Weights of a small transformer language model.
Size: 8 layers, width 96, MLP 256 SwiGLU, 1.58M parameters.
Architecture: rotary positions, no biases in attention or MLP, untied embeddings, normalized queries and keys.
Training: a variant of SOAP for these matrices, 98M tokens, 3279 steps.
Each number is 128 + 24 x the weight over its row's rms, rounded and kept within 0 to 255. Layers, rows and columns count from 0. Numbers have three digits each. The size before them is the row's rms in percent of the matrix's.

# layer 5 MLP down (transposed), 256x96, rms 0.288, rows 105-153, columns 0-95
102:110112132135123138123107135161122152139138139133140134100137143099160148123179114119176068136153137115133118129100151106132109089125168136169124127171119066119136149125141145137148157124120125155135113127121110127153118122043115202143147072127110131140116132118126099121126150116143118174
110:099098089122102147104133125104141123174144168119124127118123154127188153118168123128107092171099162141152121125171136091146120098151146105096168140142092130125154124132125157113127170100093104128152119083147092130150118161132109138170121121147105127098143122123123164166107135141101164129
098:139113105127147144109142178104179164124144115142125140130118112175173109124143136126153148118143115118118076100149160151128117122097132131115157127131165165108147111156101096117132065085113121160145128130097114099101100122129125103136097169177113161155130169135100109164152109113122125111
106:153134073081135121099111096154142124156123152115118115124084175096132143163107089142093123108096139109161133131112102125132120118131141104111161101109120148139105094119127142111141096169135134131156146144097119164144127131139163059130103090125145142147147150132166124145095155103087163141
109:149115142115167147157113090144124153103144140098109126134139141102107133150119121114107151139086125114165116082118143141099106152181117115136133133125109142116107132129128112165081137188079114086096124124181113138166167105151166095098097137091140115146109109104123126158129100140158119109
097:131157148147139190120130135113126192156117130127178136170119129127186145155127142148102079148121119112125133186107127089152155146127136120158143122161130081147153092088125122124145107086154148115144120131109125137096142144112111154128146105155073144114121096131137137122113146130092131123
104:154153148111146130143135134111097134134106159091165122154137147159172105173143127136112065102124129152126111165116105128121139141120122093101166137115145147079134097122153118106114118119094106161139099151140101111126137141115153100100148132150113128131133175105081131094114065113145113079
099:131065138160115125100143103136120107179138159125135150115119157114191112150112135145181146154112143096129106148120132131155105093153119134154137110144127116141121110136122142167142095106125100133101081148132123095146144112136130143144143055113093128120129143139097129150087081159151110154
096:136137119141127118127159139168092162106103093156110125121130110109125108117103136148134107089151144149128148157148130152157096151142114106118101117101146158181114157102116108131096135149139112121142137176175105094167084137083132154113112099111156121111115154140123089090122117148196144112
105:161103121124104135150111175120145169159139169131137150156182142093150098131093101116115094144113133124159133142076125106156085120093106118118103133116126093132103134129104121113141127161138096125126104107104129153129178145072122112138144155133137109108151123122111128154101179103109128073
093:154116150121118134135091109123133129134130110134148088106115142126128198143128073128123104134114137125132160106131133102137104147140152149128161125069140096162101142140134147109145129139131102129157124091150113112147110119127103092213171104143089122140174099134132155118080150110137132102
090:105118156120127142117093126137121150123090113136102055204105124136139079121136113102113113136121133105108121150106147098093113105085135137155145153128124089154153154132096132128127121109142140133132137134126109143140146135108072120126121067134127077108139081161132136158143126097109114163
096:117184126130119148122129121149119112102136146179124112129159123131109152102157166142141162121199156142090143092095185149134166135110151163127089164130168158120170137081138126135112104125128120134111155119151146113110116116143137094112133134147162108136105133100119087126163109140120102136
092:128122134140075169107109142141113130153131141156099122123118176061114108079064122125110105159141194098125159138120161133179139123125126135141099118121115114135087130131113129141114133125171173145125115133093119095147106131107090138102135149119108134109141106122098115141086114131144148109
091:131124134121127128101120050144083095117153128098110137135124187114126140130126153111151152117135124112099113135123131147158156143129097119097114139129158161101121132108140086127105085108137131139147119126131084148124181107153105176052111087104159117117105128126111117108129133119169108120
105:122153144171165100110066133122144160154140123157158078142170121166176122100157127131129149153123102163135123118162118092123131125083123137144095113132124122140163132146129153114128127148121087138129118090128112111066123148110123152145109172112103164117120147126096136127188124117124152126
107:135108122142127127124107122126142190161117114121117103161154127136146101135170113086101148104130083131192137114168140104110138134156138140156165130126140129128098169131105129123132164108106113091144128109183121120096182121098154099099143123096116129116113162102123133134111129073137166110
103:151120129152138129127149137187176174148161125136161129136094131127138131122133124129136136137120105161124129152140152119133115117099118115110147101133190131137063138138096106130172132099133108088094139102155164128140095123096121143083109168137137156110127124181111111139124177077132112113
097:118116115131138121108148164096134132140138076116124085163063117098143143140141096113133108146147097106130148152122121098089102128163106148101122166125132126128120142098087103120126172132129156097169096146144144132153128131098127145147104080119143081120159142127151159134094143145119184098
109:140144108157129122133123135093152100139114151155144140099136104160129126108081148138125134116112115150094126154161108116175114133145149150108145192139142184120155126125159135147144142153183178083137101176143129105084159144160131144140126113096098130161130121152134164105128093143116127116
110:112088164102141164104117109146143109120110129156124121123155142135133062119119084153103154119119123112160143125135182116134139105121134185115116088101129110125132110131119083167138130125128112167133129131151130138167115129131123080134119163130151122177101125132095103149166065145154098150
086:122153168142162127114139139115105121147119081134145082113128162144158110128102150122132144133115127115078187194132156132158137126147101126129105148130130094125078105105122122147133154095165112109101064139114144095132127129115165129104154138075127166131143106129104134152135114153101137114
108:120146124105098143125096111147126151131097132108152136151095140140138165122104113164107139159119177096110132165150105157126102150105122147132116132142110127101156141123132136114118139169135181115132205139083149117108118123173145178101164111149112102111134093139094122145109097094142140088
103:131115087115112100122125144174144108153150150114127118096115109097132146164074108113137139116126114120182151105107158165108117161110112132153097134121106153123093105148145119133127090146165115147132124151087129143157131158149095143134119119149137144166124061112167095140092170107124166113
106:095122139120095147135098109130166146123118131137136147158101190134150163102094139134132142143109112131143118132138096127125134111088153127138126102099124144086130142154094121161149088090129160122190110157144106115181151116187113120095153122113133115170133116104110112120149143068129145116
098:140161082150089110133083111125106129124164119129140129074096102149158111118158125104110095128096113110142138109137121114125161178137157080136088131122112121138161152157147122128131129144157110092172163119104099087121141131104138138143164096112169136076125113136104140160149134100138156139
084:132144120104148123147148130161111120161115096116107135127148118120131068127128151083095130118109103136130168152127128149142161083145135172142141120113156140174084115120193113083083101136155119146150132113138099103091135101146115119129115134142089104132089114136186126116160132113115095131
098:117144101128127164116121137159153143114135128170106118114103118098175100154126145147124148146134129145143096113142168129144127139120116124146145123152115142087127147148136122126107178143102182124131081101142161138122099104127113136150108107100131199118176093077121099159119090094163129095
092:136147100148115120095135132112155143147147095108137155129083100185137126129180107114123089091109093084095109124109139120134137141129144102129148153140156154122130107112172127069123144136115154115129114128143123171127125130139166096133122134164128124125132164155129166143114126134121133036
093:122111140139132100114109128171084134144164116158117149111117131124096147172110131113118079125140108160126113106139127144087110090157105123138129089099158106129167122192131154099120146157177177114135104136149119092111118110110136152103118131108144165157108156164178119120108164117126116137
093:108104147126122126140133102138123116143126142141129154124146097130146078145127110081154165150121117139136099132079120092125133136192151123137104121178106129116114144139148121180106110141120167115118091115102136147151118129139134085158071189159136135072114119116153120147124136132175143103
106:097180128126121151105135151138114063139135115154140150156101048109122127111169121135112157111087136154103134117115087134114130125116138162106150129146143143144152098138151135108115141084132125143132094122121103123113138168141106128134122159170131148133148088147125142159180139171167146111
090:153143096133118150097160139150131184138110110138155090165135126158159110150113113126150118142136088120120103139141138112128117197113128124108102204136113163161109179115136109133107130120168111111161124146109109136123136088094105112104144132124171122127124087158108140132084117111141110134
093:116100114146176120103144147170159117167139127125109108117139090113179125114166115125111109152155117146127137155133151151187120129161103131159110126126161116147145125108130094141139091159154115144135148083101133098140145134129105123138171136106114183123111165167111154138136127115097087180
088:128099119112092151147132100090139081115116150147156162121168144129140106097132105115143109109115147146121118103068083136159111113127140136143122121129140137096153095101100113103157124161145114097136119118085091159133156134185153115128103138116152091102137120145182153128174091124124103142
114:105110111097145149087118124116142089124100143127081149105160129106101159120146139098140109125116128121163107147217114154069132103128110130097168081141121148122162135102122119106109175137116160123149113137113109129161120144099107139156124148101129135140132179107159143139105119117134128101
089:145109102141137152095124163153126097088107143156109149141154151090107146157126097111123065124108130122125129153080101096129160109145107149109144114138095088148109108142094126110139174102108124124137105162093115134125143116085128143128118148136160116111157119090134161106114113166116142063
110:100106158099157140136130133143137126137174087110095132101132172125108133117116127146108095109133145116141125123120147156140130095134134106148111124117134116145124127112087149087133169168142114113153122149154109147125162136076150157188123062077128113136124097139155119085090102097142143164
088:155136134131164163141123177099142137127106142100086165132166147128131135126159129153159149145113126114154112119150148128110116170134151089160133148131167134140201126121144135137138117123147096172103126175139101144141142139097109177147114119127131130120117114128088117113115109181168090170
082:163133129140096138106068118109135156130135144145148142123092159152088098098137109110121148143157136121152158111159116126108113105147176110114086118099148138113130124152091161134161110116124120104138141160063075174114107161133123130140123102156103105112095118143100123144167126137107099163
102:129159151117157128136089137122121135118129142116123122138121127121118145136122070098124141123104100103167128134119120152088099116097111105114096168123105132171165108106114124171114127127148112143173177166170074144180167101139158117154135108138104138095112172106147090146121101140147120122
094:181163112157090139132116125137122157120117171140131144142155145117119116137124132143140100123104153168131120089087115126132076140115117068133092117115134139146156116126088149058129135151107120120143140126111079116177099159131105100201107140126109124130127122155120138121138124145118160106
112:123101135159122114113151134107129123162136121145152183100116138155131122141111119186119119099136144127150139178129129148113133095121101130141187153114107140113137063130165142142120111152105101119111127147172115116097143131114112103086102157101098154146125163113138082101115126137124129057
096:097150114099136141137133151120137116144119099154148111142074090128110062172116102140125126125096141171136151139101144128141119121142108105131086157155137117166155100106114068134147142099132166122124113104117130119123106140172146153139141131157154168142134144117177168150166104165110115142
109:120121062115166119098126092212133083110130143141085135100130131135100150172115139125141152103152128148114103145158166139114169107123117143103151109113141159134122134085155130133172169110134169141104117146136122115137140127148099091124119123099148133178112138125154132123132155127131158116
103:137106132067121156112149126131083129116121137101160125150100138150098123124117103130144114109107103156124123149111113156158123139136127079123123155075134143157133127085177100155191162140148131132118102117121153133117142106121059156134141131122130158149129123181134100127115111147103078108
098:125130149114110118161071120117126121121147157118104163134080130100097128142115127084143108143139118125124141151165157131082108150180079093132126136129091149172164145135124103153099156118083138113153125108163141158131109134118150153119141127149105132106116103140177138164131152174146100100
108:129119127113124146097083149103129185146128162138119137128114156132093107081118167117156137096171112087166180159128133115100158112133081126144121150135131131147112150097118127170109120129178144099115099117126128143102131099103150145098141132075122156111133161110139085124138142119110164111
101:155100158083115097133124119117113107132152085126134106130107164116132154124156105099132071150155144118135148154119144170119138156092139162104143138146131109142089115107139148132179140116146135129142113137113126132137134107064117106133169078158104131152156156129129140118082087120139105072
# layer 5 MLP gate, 256x96, rms 0.288, rows 106-153, columns 0-95
115:093141149122171130123132087126118152118143153123129145183131142142158111117084158112145090118113133068094160159143134141116111123111143143125102105138145098155147127120130139173129107161178126123102100175141157064064130095110103137125170139143136144125161130119146128118137130131118111147
105:144175157146120090135109151177143171136110123169141149182138152133148090057134113140141126137137142147123103140106145139127138130099163100103156146128141104100139128135116087122144087151148149118100110100112118128098102098143128130136105125137108153120095195110161147127112090130107102118
115:133101148118135123132190131128149123170095068127179160138092140108146114128149114131086090139094119131141140151147118144143115124138116153105125103131105110120116143159144080141173145112139156125117152138175157121144135102127113116107114115152149086128172152130059141139166107132146151124
107:111148153130115107134148132124107163145140103098074166121129171137119131128124141135106092129125118103147102090095144098085121126132151098144110158129124122137092115133136128125100146132200152146108125131157130139125084135115121136119171144196110150138139138103100159131106110046122112125
115:143161130143106109161152126096080114171115123145136086117152173137165130141139105143147114145181109137117132131147107148121129088103138146153101126117121129139141126099135098171147101187117181091160146133117168145101104071135152131137129143107091109113072108116124156118123129124120135131
090:154160109167156159138153118148161136119152119100095115143120136079108126159072142153126119147133114159150169149144137101102106119131173139105123105099088119154157113081112121125152112115128131137124108127134135106143169153153153173146136172173104131141129160131152097130141094108107177128
097:119131110134126164177110136158098165140163131137098142170093140161156048129121178160120156107099090103146100126193132127149113145143130126155114103126119116131149137120153150119123113139097117153129161133140149128136093085110129127129122123129144157128108137119169112068144125108115124107
097:121141117121132116108124143142081138172117160146157110132138147078114097086092182126130123136123110152143195155110157147149169101125132123140120119147146101161132128133136160127162069150140107119117155137111129086130116140143094121123144089112159145135135166125123118147184131098115114171
118:071134118151105132164142108123114182156179100146089124173122093132117106137144116160118129134116099130147109162136120128151143123151101128113129112079116185148125091180142134089123092116137139100131131098146100113119093101097109148116140131142148132105144122100104183107130136148146101115
099:141133153114132162126100164134140161113144082128097132189157102152154165139111127100097130119141143086110145121148112123105094154155144148121151041080110092175140118135116114092124113165105128147132136151149127109153156107125118111131136110155144126150118121144152119140141077123134108145
100:139115163143174097143138126150118096122127118125095173128114159143135136132148103098126128168146116162134106103082171110126152110120126171175111121105095097144124130129134115113139134125205136169139124110119127106132107127090101158128143114136118110108150133083070150108162167132147141100
097:142160111164145133161102117106130107139117141131121098092169107152169105144123130091158128101119127111177141120158143109172126154115176111123123122179124137155148151144134136144093067108114150164157150135159119140142118134121094150134132125197128157096129155133145097146161152124158132114
089:134110150122126144140121137115160165125128101125178114137160123141153151109126119111127199107143124137173150149134124154115136181090118147112159108092115112101128133128169105111171138128139132100171105079162120155100128123126130081119140110128127135138069118162129142187149152125137098132
091:146098163140135134096139091117154182159169140165112132140131108137142130159147133177139119075154150094109115110136132151167134116106144153110176120094116146123115114168136122121167149128147126116119125144135093094107073151109134093122174131169082124131104134162117141136112164110121124137
099:097147139098105138128125092156103116120195163148107117138130163139117150136119181112116096154139130178110130168123136152139164126107162124121142102099159130119138097116122088083132165131157129130113124159121139144095122119102172131138150152133148139137104109109149081161107102073121128161
102:097151174093135147135145070125105110141171113149096129154192133133116107089147113122112117125138112113120125137162143105094120103140103110113080095119147102120157121114075109100126158123098141143126103136150121127129147154046125140128107099143134148139148154162145135164117134112117136107
104:134159159113093116118100128154119128123142123157135154136124131120128101058125149107141160134132143109177196098104110144118102112147126119130134135094099105131136107127112155150133136150134113133168107132087116085125110128159159122129096099106092163110101140118171147117113156080096089163
095:121138151126137122097134133154132109136142128149104131159187104122136085100123125129059117094097109125123125082112110108155167103122179135148158129156086103128129129158112102110141130139084149135102145140094078123135145118128139122127135138123162175093094138100122092093166118125164141135
104:154139098126135130149148108150108081088146094137136164127097117116147154119153141121124130150158132136100131158119103094133111097141154115148124147090131090111156094108121124132152171168107121099095106080163083107158101124111141085122119074139162093129137105138133114156121125094161165130
111:143188139151116155146125102135119162099112154125121137134123104087159135120097118111158126126138105117145124119138096156060119086072120080159111111170095125143113114112121128147127104195166148095140124143130148123142144112132148141163095118118139125113118116108179138103119136082123140130
081:154091122130099120135125097111139181114125123115112118128119164107167180087142113117136121153136155145158106122113143149122140129111087153160139155082141108118143094107117147104168142076145127182156160102134106160078117112134102131154136151133074131127133124150158137139132084124143163127
105:151149095147144123161143137100061095169140129142116153154143176103161190114155124147108139139119134105119113106117099116152109112156142176149127127138151100095171121108136124151138122124129143136127112147111133063112131060108140125147091144151107112136150111122119135106126101107093112137
090:108175162169089153157112123122090119135169132183146113107107149156162109099127113153108119156147142152093162155140111123118179129096141151116143132123135112181128160078128098142118137130152142157116099124138166113108121166081122120132136123125123144128137153123094135159147128135108094087
100:148155115127144147105134143126118127115105097156142142149098165055135129121143084136122111126161175109130134154145131128150132131156135164166169131138147102139095102149130103090149129151159171127155107137145119120140087102135099155147096131137092137123111128042129139110121121118102088136
096:122166151140104157112107140156141143123121143136142102137136173115128143134140168151171106047153133099133152126171106124114116113150152094161110128108135127134134131129121110125109103128167116103142140140160116126141137149095103133155164199130128133198138163112130150128125139085089129113
073:103125086143089122088137127096087106111108131154141092116183152151121167122089134101178134137080138132114108148141119107166119098134122115133128115157095147107128115143105121153142128148077133097159124088132144131158140141133145168112156142088132131119147151112157094154132073106117132153
090:143077110136158133132082116099120121147109125095141137132099158116150129150124109138097119091122086088096142104119084139082162145176111126138112127113111133141107141141115101123110136126126121156163113127155133091155111101119105097131137095126147084127085151139181146080112138131121179091
086:140124092115141133184171135123110115131104173129103136132123145125172102133172127133099144107103155089127142130119161145143116094147187154132105125116126115152135160152133103108185125101118114087161133095169164115143148133091124114129111102120131174102141144122151168121156082125140132144
095:139150139146140142112102152129083068127146159114161125148088145125149071155157118178120114109092137148142121153102132132141133102131156108127139135135057109124168086163158144115120130113137157145117112129105123115141121098155140144129117193129126155119109151133111115144132125128061126108
093:167128166104123191118145136117127172115153133166165149151145136104153145169135107081136096101156115159150143100166162140100172140134123098159143141135155165137131099098094099130113145153097136166122107141145110108152102105124093144104142118126167159124138117163125151130131141138144111153
099:112201124140108136142107150133113136152149113150112123194116137109155152174154138192131154160158115171128095146113155135139123111156122152116104164142171074108144097143117139140154144140150144139130123145117135129153107161101113125149139124113127125097076128126133141133120132147162129080
088:138131137130098073133121122148144138123150144097164112131090187110108179161131123095113151133099138129105142150099109136142145099119111091144142117098123093144151111166113105116105139136137112121119103157146112120141101092195130127151183179163098132141105133126160131145142148107163131107
101:128079123115144087140141156165121130133122125145175108160124146112128105177152124151139106179143141159126139110108140123070082146102124149097097162129136127141113141170144087112130148106137142121144135121157131137165148122123093083175127153168132119162163146117132112100147097095118107149
093:162102140126073117108158136137116110131106083119115074143139120159155138187164133118129160110110125121095150122136115095158127094133146095121127135099096151075081108138135090128108123156149103118170114148137142140117100128121099097123122141162139098100159139148094144158124093106104140109
115:091166138116154122151130149173126167112135168109132144171093104090176108129163142127150137104103103114127102132124080146113126171160120071135136137165144099105138135137106125155121082085161141109160130131070106125146128103107114133132124103159123175117131159126127099119127142126120137132
099:173128183148122120116104131182131155118121143152117144170129111138125144109170104056124150110098129130151122119114133113142139127159137136101160100115109132149157155139128095110132122153132157113120145126130141078134102065117154126144087138152115158093073111103149130121127098166099134123
103:121108147103128091126126138120112145150136101141115116144077134112136145118128147136091094099129104103142086121102136141138134133140102111132086132077139128105137102179146105084114151110166148145115117225105181092151091124134122179149131131139137100109110141134130141108114133116107123109
082:112150138165145132153111155156063150151128066104162126137082109120099139131129139143148154123108137139109140103129109171115124130151158130142136161103136145141142108160134172143113149133128136095131136128123181107152148108167131143145146100124135106141170182165110088093138116095106107105
077:117135140133125095126102131103113181150097114115078139139121085157108135095140142186134152129114134126155103110142104125150145139114126115125094100107121112136085088132156075099110156197126167116123132081136153126154126148122115164128105169147093107138123123132126146135150146131087143160
101:096116146125070112110135091141132144095132109175148174146178130114152079110124131159157111153156128164116104109166138133134134121135115113146126121111098099133114146107103103168137085163088154121105095140118100120128093145138118153142151134086139130134135137115188097145154127106103134159
103:153173137135118166127147107122125158120103131154184116120097120096138097132090143144106155146108090137148099101169134136145080139121155109124111132151126133103146086107140143129138132094101155106112116135115097100170135161107141115204095128157107127131122106130139149182116151129155161118
107:184156115108131131136167106147127104134136083091131150153107122139147138109112150096126129114124118111148140150165129151146088127155158136091116106135118138142162142143084130134148124147124146128095076118113149103157091129127157146197196095153151125115128101145111165119137133126105146169
098:112166120157135133170105151097100114162107156108140143164119170120149130140136145142145101147113147149149183093156144139109136128097075133132100118100127098126131077144122135109136122156138176144110128152149161105114152095114112157141090136134132170138085162136149124109068115126098126110
106:124118157130164151129074133118098171149139128106102122146117085123119114139123109127105131130131123101186145130132075146136125100153162147107046126134093135125145122152121093096142154107155140142138132176119149152170116165125128143143137129150127143149139102154111158124097120104162106080
107:112167151121123099146115139138108153162165143132113108144152127088137129101117113099179110155107124164130115116169116172112145121087135102159127108132118120095147145058156139117118108111108151124105128131117136090107108104121142155126140077116189088101078111132152106125163131146112121125
088:097152156143096132141140168132113142141099148122154151149143128083165126094133122125079113137075115121153110131130128093092135111134141143095111105071153135121191137103161096164127167113135118139097153130119125120136136108127150179128111094095115151127119131159134104121116099172095157106
105:134157153126129099171156098152128107154143122126103110156097121141121137132137120146117119126099146141126156160092126118165123119078167113141140147115129144127177068099142111132111122125104183147123133110154146115093163156138106108173136124172166148067150156126145110105076127123122122125
124:118118135071093095126099143107104112113110112158138120171112139110140073128127142114127117164172151107134147153116122160137154089143131139132114126133135099134174093138135119130172110150125111143140131151130131099171106121141125182125119086110139097129109146126156091081134091121135071172
# layer 5 MLP up, 256x96, rms 0.293, rows 106-153, columns 0-95
107:133111155138127148122111142149109107126141160119129124127123132121127116110185144129144138108104120119120155150196165122130099144135113137137128095092116173144114154097168172109143172136138119103101140110133175090185191115136068105124101123164106128098108105136119118131150140137131114110
117:146124119149097127134082087131138167117161134102148179161136145164125109128100120103144132127177092109130128119112113071159111109132131095144149157165128119076146122095106158143154080114089187141129133140136117125145127100154105136118097100150134135112091151140158104134122143133132093123
104:130120132138103153123132133163115111138139124104115099144138104160114096129141136118162192148136085118072092195120129138163164120131104096158134149143116089146132116108104131106093103143122113132104131159104124126126122099148141119130122131138135146119069116122140108140137055157084100099
104:099111144156136098119096121133130141093141112119120125176085196160124156100124102144114101114111119138108124112126127154082114070097131131135127133192108110113129129163131141106123107099132144149151105135152125119110132137122132152128202125151125142140133092110152160096124091166133102161
109:158167117128119127103171115140119167135146150093155125141120125115140148084131101109139087151139099126154165126104126108115144109084177112135145083142122113142109105107155160136115138163150166106099108156137160143113120143154140160133101117108125104155075119103131118127203107132090131140
106:119134140115121136144127125122131143102102125101145114108091097149171067149139129112143119091118132096081143114146094145154107140138118146122085134178113096107131119143143142094149137127159158115147173156120115148112176132128097136142079113155098099118136159144109130121157054094111111141
096:095165123085110147094113077140131165121150135131125129122155119097109131128139101122149098148110133167133150150138154126126152098086075181100112079128160094093124092141145093105121120137107123147141088123159129138135118157110111135120153133133118113144171116174131130083130136169127090148
094:157160132115149193107156120144119131110117125153120094115114121129107102140133134119118104183115143154146177166095127146117122087129122137136090150184120138157123131133157133102114133149161144119121177135099097149141105115136113147102143150124101147121108134105173070155140066136103136135
113:082129152152140121128143114140088101111123120143060067141085119103121095192127145170114150134123150107123070059145151114101137123152140131180139149133152130132145132146131130104137152157110131098127134113156134146138119142130126170151148140107140121116130136112128137144110118167161150114
102:123132175110117145143100133142139115137155127134135177101132122116129179110113147132119097081165131167109169153125095156105112154117081171155111089147132130159091128120127141125132131198137119179141126142145134139171102104152106103100126162128127145179156137135120129118116119130156107154
091:133152162065111146128150084137133148136124138153151133147113165154138103129119142100165113111132110201130106144168190108142104115129112111109153128154161124145102131123172106134113125112133113093168141135114119137138101141165128148148163123103140122121144103097134161124120150170176099148
093:111141145090061133130133109100143163146166126125131182126089120130149094151137116113107105098168144097139138078119162109131108140129110123128119089136139133078119107123111095125138131153166148076119111123148101170158159135132120127137113182102127126168132133126124169149096105116141153110
083:115116123139129083120102112137110122109094150130101115120116146149180138121108151136102152129137103087082117101146149140116125146143117107081157094148120108116130178115117167122143177141110132121102119163161084133164135129133132153111117133164092112140120092099121126109169069119124170171
090:092099149089155097160130124134121202141080124148155109084127110106150142104173131173155113137132106114109136106113134119100132144122106086079138126124094135160132130127117150124087111088129124114078131107162126103142153122117118124119132158172101099174117148144129155136145106138142118141
100:128121194134097101138142143146095134142123125145188154158137153134147149124135128114146165128119103129114088087126155178136116111114144148163174123136111099197125139144102140111139099119105144108103133150101154125129191076144145133145141145128152133157126141150109126151137118137130082112
104:151112152136144135121112087155119115105120146118107148121120109138112134149111125150086122115184159122144127129101125102201080109156147129138145132098124130109171104115080118107140117186129112146117130133131098130106145135129139128099144094120097098169136138142200154142135180149106141112
111:084137117203073093149131117136160157105127124124103137130129106134122171130147131115159134131173133137145146133142116134152096114155120091121147162105168127116140081160102123099115108123091074110117105110131078101129091128119115129113140149142128086146155151124135127134122143132118112068
109:068120098129112162154094103125124106086161142135121152110148171144101111135128188152108142095099129118111143113155145147146163105134195118139157156166132118144122108128106102103110113163139143137094117103157145103115118113114143143106161148110149146111145142126103131138147147128127198124
105:127127125125155162111133174138131143140167102126163178147158126109083127148119163124159105129143113136141110120137148108145122088124088100088130104150106135117164111121144064119070131120117122118142121161148136120111162150129116125148093162097105153170121156067101118105126114107102140112
106:143139122134152137144130140120106162154136131099184155072127116128074112147154120126122158147141173143155138108116151110148120129123152133111095150113124142118150113107149070133112106080110137133121116073132108187120088117146164135113142130083135154130147123140088186158102113139123135130
077:100115110128185073091129089164123126112104125149085154133117093119132116153075126127113128130186122150140078102120129133142163103118123092119141143142142133124145175129144164119118129104116153117153153129145121120174127136156123155125113136175127130162118167135173097083135117100119107138
091:147080142083137110101123136114140144123147132136119056131086155127133129111116164123127141119137146150123163191120123132114130138136155106124118173147196137162118086137115103110133160157096072115123149091108099133127124145153170125172120137106122113158130126123107099096150122114122142116
102:145089138122138077143116147145162116143144134110130129127106139139116140136125143121151178101106110119105152133085125138131137119115105144131134126112160120135118137143084187104107182151114133106183150119108109133120140136158084104138087102112102139065116122128173153124127120078171165152
095:091116102095180101122166145127103129128105163131138127130120133118187151095109136120113128147113085147145111125088106105090113136124110100130119175134141123103149110080111162145167103162127134092114132151116162164127144105140089152145110134120168118073153094150116106137114142128136168131
105:131124104165076122127064126154120143100154114123105131139115098130141090140128153123079130149153124099099127124133117129131122113136134137086094132167099121126131141171120123099121076100179141131084136113093134104073134142106149144091138145127108173154130115107081104165116133131129110100
076:141073088145112151109109126105102142114146143103161119112140109135099153100148105128109120125107142065137100144124104112186174146143107152163111126134135106116136131149166167153111121165116186163158128113094166162144146149130114158142148145124108112100113122136161106126116142168133147125
087:120115142147108120129145120140130111136158155141096123124140095149150094125106123107111119190122136149134084123164132160143123099131133105148112128140138107106153047141129114113174123101115143182133181076105131144109123082136129165153157136136098138090115131138130084134129097123091107140
089:119131156130128124147102131128123124109157139106125163136109163113126106159086103130133137104138155137142222119102101120146110133119107111135115100139112135155120128116092110103145073112119111139138106117092145120096154085145102146165128126139095128119141160125171133169173118113186167148
094:098099113138136087119118123143124126161129159094119119133129154132145110103161099130131135083118131113097131110166128117146154135102101150108160124072133115152147119074114130130149141127126142138114118157115091208116119103101088151064118137092139129094115141127148105118137100089107140084
087:120126130153118108141130124099079101116143101125134138117121131061141109097093098115142134133108104149093095125074154128197170160119146114067133151113127141124109129140128077109132141104123148120079114098113112142145183155118133121143126132150174119172101128133135133104132139124136143135
101:167138109129142106134109180131158075115162132091118154156091099131145158117130123122136101144141116214128127143059155111128077091137159131120086122139096123131147134111148140154152124117145137134146098133138083103130124157138114130118129135142125121164132088164136116129101139142130125159
093:117128184099139133144114098096118132121128101150154118134137124156085140083156150083134126160122160111112141117145136160123078076132140162136124131121155154108124121132134156169178135163129134120103176115169127128150139069135119149153101117125127141151119143118131117110166098127165105174
095:105078150100105126169159157152084141140115119149148098084126114102110139127091123098124128108120151115094100117114113141101134180172170141111129141131129120087165100141130118161135141100153159131128107141126109144119136146133117061112134116133108098110123138170126092140108156109167086105
090:096117131087137151135132122136154111136141094136160086116104125143134123124090139126150149131171134187100122157152119151110107109073133112114172094123151140150116108135092114130106102132151140123109141126147114127116140089168099080132124131159083124062138111105140118121130058117130120149
105:094125143118151113127085145157118188172110165163111206146148123130160140150137150108143085156127126110139154166130126143120108120109130098058128080103131103114117104115101143137147094131128103148117146112111152125144111100165094140127159095132124139129144147136110147111146126116134095147
097:172134113111126121121150133082121115102118132147123143180146144129172160107172186125114109150120122146137165122148127132103115133096128146146097127181163153144154170099131128111148133150119104154153124107125140143128131159071184133130105115126091130157110095115111112122144155158147152080
113:135148101163128150098117108147115136156148105128126104142147140118108171133136108129109127111150149162110147143137103175088128151117134161145121112055140137154124127103147122102137164140099159102059123164121147145123120118154162118092142104112112099139119083116167158119110117113179098102
084:135154130104140113115109192101096114138147156132167086174148118141129098123140132115168117107143112174128139117124126175101116139122114130102087161140072079108112159180094168135153130122133104075155152105124131127145118125166124149115125147099080149133131100126135119121124122126139123140
084:106161132091160152152156124093107149168109150136100096148123073142139142129093150131162165162118139147153101147132142159140137114114140122131163118171104119182135133123139123131138177094134087098108165102154128106114139157132135137167113139124125118077132122151131086092107113086131132151
104:088137136154131115193129066181168112132159139088083127092159083128126103142090129103179129105130132133112123145099101130131119147130082113098154144130115146132178130110124157125112109146127148119118144103116126151124130088106119127108153158114135144107164128136129117117114090127135171097
091:156137102104146165119103104127133152164132160164129098119102133108155133142144109138118113163127127097163151094104188107104153137100102121131105157107119131125126165072163133105138088166120159134116168125126156125151105194140101156140097105148151114110110124080121156127146128119111121121
105:104137102162117101159118116117113142143125150125119141134155102145121066115128149143118128111145114099150133123102108090134157083145130138154141151182174123095145118124133088156119131137174090114141164117122137167109133126188123102095102168128141129091129112108096109136156104134184124093
101:175139162121101097143115148119141122104159112119109152127116097165108140131141151080149180086106103139123126158128132114108154136127091110150144162156122097105164101089142101154149106159165134136101133105146105146119124093098136139104097124131115162105104074158127113123103125119171159098
119:136135070132151101093185089144121134120131154132149160134140139149144147134099147121148110164136134166073126136102134143161150152105134129150125109114143111129126113131114192119146108128090118159091101128131083090112129158113117121131062139130098126102103164133086097131107123102151122126
095:099178169112154138153143133138076097116120144133148120116149153111144164152106111105112110160141125138116137139109119128140106108122104088141086135149159145130112137124163156124125070171080125113164103170110111150110130157148154158152153131154121136134123129087128134155158169072106144137
095:148150153096125150126111148091126113135076115154143178137131110099116128094153132126147125136119115130164114147125160072148137131130134114116147143114156114143137162139112091171158137132091128092108122100109080116193135139161159178130072145147149156133138145129144117127124136175149151115
104:127095115103133162136110135130100156129166130162161128131123140107138132106111111160129097111105154110135099100112122100048140164124087134116157148092140123075131127197101135143143137107131149106120112126106158147123119128147147074152129105080118145116097117184137144120133101142115140129
120:140167121083091158131141131135157113104124130090164154168130137125134116179101116142127094116143121156142134163086129162135142100098134147141139153190176107139125131154134106139124150136128118131105132125131155115100091104127126141130161114139107135193162161067122116122088164135123125121